Each number is 128 + 32 x the weight over its row's rms, rounded and kept within 0 to 255. Layers, rows and columns count from 0. Numbers have three digits each. The size before them is the row's rms in percent of the matrix's.

# gate: layer 6 MLP gate, 256x96, rms 0.119, rows 239-255, columns 48-95
# up: layer 6 MLP up, 256x96, rms 0.111, rows 239-255, columns 48-95
# down: layer 6 MLP down (transposed), 256x96, rms 0.0614, rows 239-255, columns 48-95
gate239 117:101146169115063167176083112079148126162167149115131142112129156135108121108127158109153170076136170077143136098183119174081123202087098172127078
up239 112:104131104141139061105147102152133106162113099145129155112094136165159135109121111141085120058046109111058144114094096077111101094109151132076142
down239 107:172154096145116155156089134158125193113147142111098162116164113174115154149158152138087142079153105147082087106081143132141106153120139126028095
gate240 110:159125155155111169158148116142132068085094119150151085160103130113085166136125135162143194122156153148117134163178103128176153143160139125165146
up240 097:094118129105157098135138116140142090166097205194142175111095138123099099108104097102125118108155180149167124157145164146076150089107150159179109
down240 111:123104140118130152128095093135123089099101137111177172137077138060098155142073125144109164164168130103146141187136140084101167097194090117122094
gate241 122:128135139181152207161119106109191198073080092139124162148094131117146136151143141107177114173119099154141122100121140143120169149171121117116180
up241 104:103149144127199131106129141113120172131115121134071074150182140126123113106125141091195143106140109167192125113093146141113090113150147127124128
down241 099:077161135078133142127129121090176124109121111171111159150116110133082120044144181126103128137142166154099151093140126167076128182199166098100144
gate242 093:096155114133174087158085117133124125113198152103092148163126059069126145124101213079154175146091151145153110119086084151133109108139104125119096
up242 097:107138162085137112085181157105180124108132073130099118148103107137154156115113100083125172103120096111101142147170131141144139097156145110165155
down242 098:134143139134167148114143124144072143059109133125077120108138113138140126154133084082143166090136104148082121195104096072166184112136129161198078
gate243 106:129153125136100158102109122124149135107124099096154132164131182125127180124119114164090153037131108169174114151119149190127154091155109066098107
up243 107:097187100115116151067113129134110115088152124073191121150100139145187184157173081117106136136184090131135127093114130130113139120147113120148108
down243 095:052184127125126144201146099109168183147095145138110177126156103134142123084069110127114130117126127116110155085098123143104131156142124134159137
gate244 101:098122114166080174138081080153080164153100108144153151110128083139139181117078140157116172152156143108096148149117153133110083116124160126139080
up244 102:147148152103125117149054104168079154145094130106077114166092141115121115166125154147092134093099136104116104128125084076088147119124205159152153
down244 106:155116200089093171089115185097107126163159177129185117115147121177080110114091135119140149164101043121107100154093172148137104132163154115137097
gate245 097:122172137142165062167135084130085145085146134187098148167176116180152165121088128136137152107156126132101087128143136143150109163181111174141111
up245 099:134098098094087144187072161093124164178113086090137061149173115133172146116164222133156089100184154122136148143146085157112130135143099136111072
down245 097:165116133140092153067150092120157115144196144062147176131083161125054143149099056146116175105098131123088160118132138168108129089125149129160102
gate246 082:179106117125158155142166158115119059132201115094140193175141146161144126123127091072129144071094134102125099129137152103147156108094131135098070
up246 094:120154084105161130122086138100146155114141144071146090089117143118126119167117167132118105176135184141141127120118124165120126102113123152166137
down246 095:157114108142124118116166205155179102180058106079103083104118060110047115137168167188101095114107109148138116145128109136118121148123101127058119
gate247 096:090155111093103139094161111095125108118134167113129113149120104159132095150146149158116148132148154121119165107137080205173127098147131173151182
up247 089:158161130129121127113137090126093109130071040150146116097122081138139109171165200171152110127177079228135215176138103133105123111138073104132130
down247 096:111151090084114089057119129106147156157152134116119105147120114161152104126110177130126087143116136157190110129084106131160089159119109062115123
gate248 104:118103183104156161137137150158100089138200181144149075136142141113135086144160130177089167175120142109132073135112110125128156116103150061127110
up248 097:104139133146104109172116173158113125159086184151160132119144116133144125127176193119127091091089177165103166132147123137088162120082126100188088
down248 104:160174128090146122069137103143086154121104103136137133121154096123145115136187162100116130186131052096156161104136104143193132099097112111152131
gate249 112:090155138194115143167112121147152170077165088169115108127136092154154097098184151155213141129091130157094143162107087173136180151109075060146157
up249 110:150077160129095118136123075129099157138072162157123112175145147179152155144076175127108157142093103138153110118014122142102021112077097172134119
down249 111:111184103117082135139122167170224145105126130166109114088099108159056179123101142127157090116134137095126173160111100076155098154106080132138159
gate250 089:144105107163111161117158161101146127169138120082078056184110082128123150111103153132178115091111175176127183129127123150069150090114174102103131
up250 094:114045134124112097080103213115068123096144119166116127150124118139162151179085130128081164127175190136088169152130158151142122135164159127136125
down250 096:112080168106123174103133042160119118143127170189174110111117162105123154138093147140107163124185146144162162119128110058152139108091149090117119
gate251 110:101115060189122123122109120168117111128093123095149073157074107084095135108123086143120132102084107135115142093098148148151109135105089096123077
up251 113:104151097115135105148149128131118077117081157113112076105090160168079126103087173173068103076055043119141107143165124156100123080140131112123146
down251 107:095112112095172147107104068163083187133153098148100097123076114085202072108140117106183155159062133152158146108144090093180140123194103161120125
gate252 086:125111101088106149166176143152074102108087126140117085145156139157154145100093083119176145146111092127194130088102137164142062109143116106094127
up252 088:080163150119164170146148085182085096096121137123147125133144213096189109106076037143167146178152138125158149150168124123124131133163149120117145
down252 090:104131152125105164164123181165147084135109093158122100113135151154127125141127109090152175132072111114170175058098165142097090165119172115104091
gate253 092:182119142122087162162069069181130106210153137141093156135131198114133132105125099099138133057135139126118172116069106171101106095166147151111138
up253 097:123125141142148135166215133129103141138100157155112131105173132128068145125168124124125094097134166106127187090209108103127101121118110144115120
down253 095:093136162116128117095079123109126165035104083194120123164141130120154204131084106173136178143132155150132097121132146162185161142159147134118196
gate254 099:130181139135108131152140153148066167141183196148158178111106103136165164116176091143122116106143149144102161135106062154164132184140118116185171
up254 096:069076114150127125169126057146162151114119121069129166052130112138119123134185109119130148128134190050117133081130086135117168087165103158091147
down254 100:137067141126161141166127070156182148167082146112136145152136141176123106138105130094089146146134108098142156105132151155142105084188104082209091
gate255 092:176111110164075118145137081103123074101118106108137141158123172106099126058120098158163104118106121138128130163117111151231107131104131157095169
up255 094:182147139112146179131147069134116128134154109130126163158187126148149097102114120157105093153096158111135207198148135086166142114171144071088156
down255 093:164089097199147094141102125091113155132104129152054168076140134144143092117169093176189135176078128124147132133163090108154112083123172132115119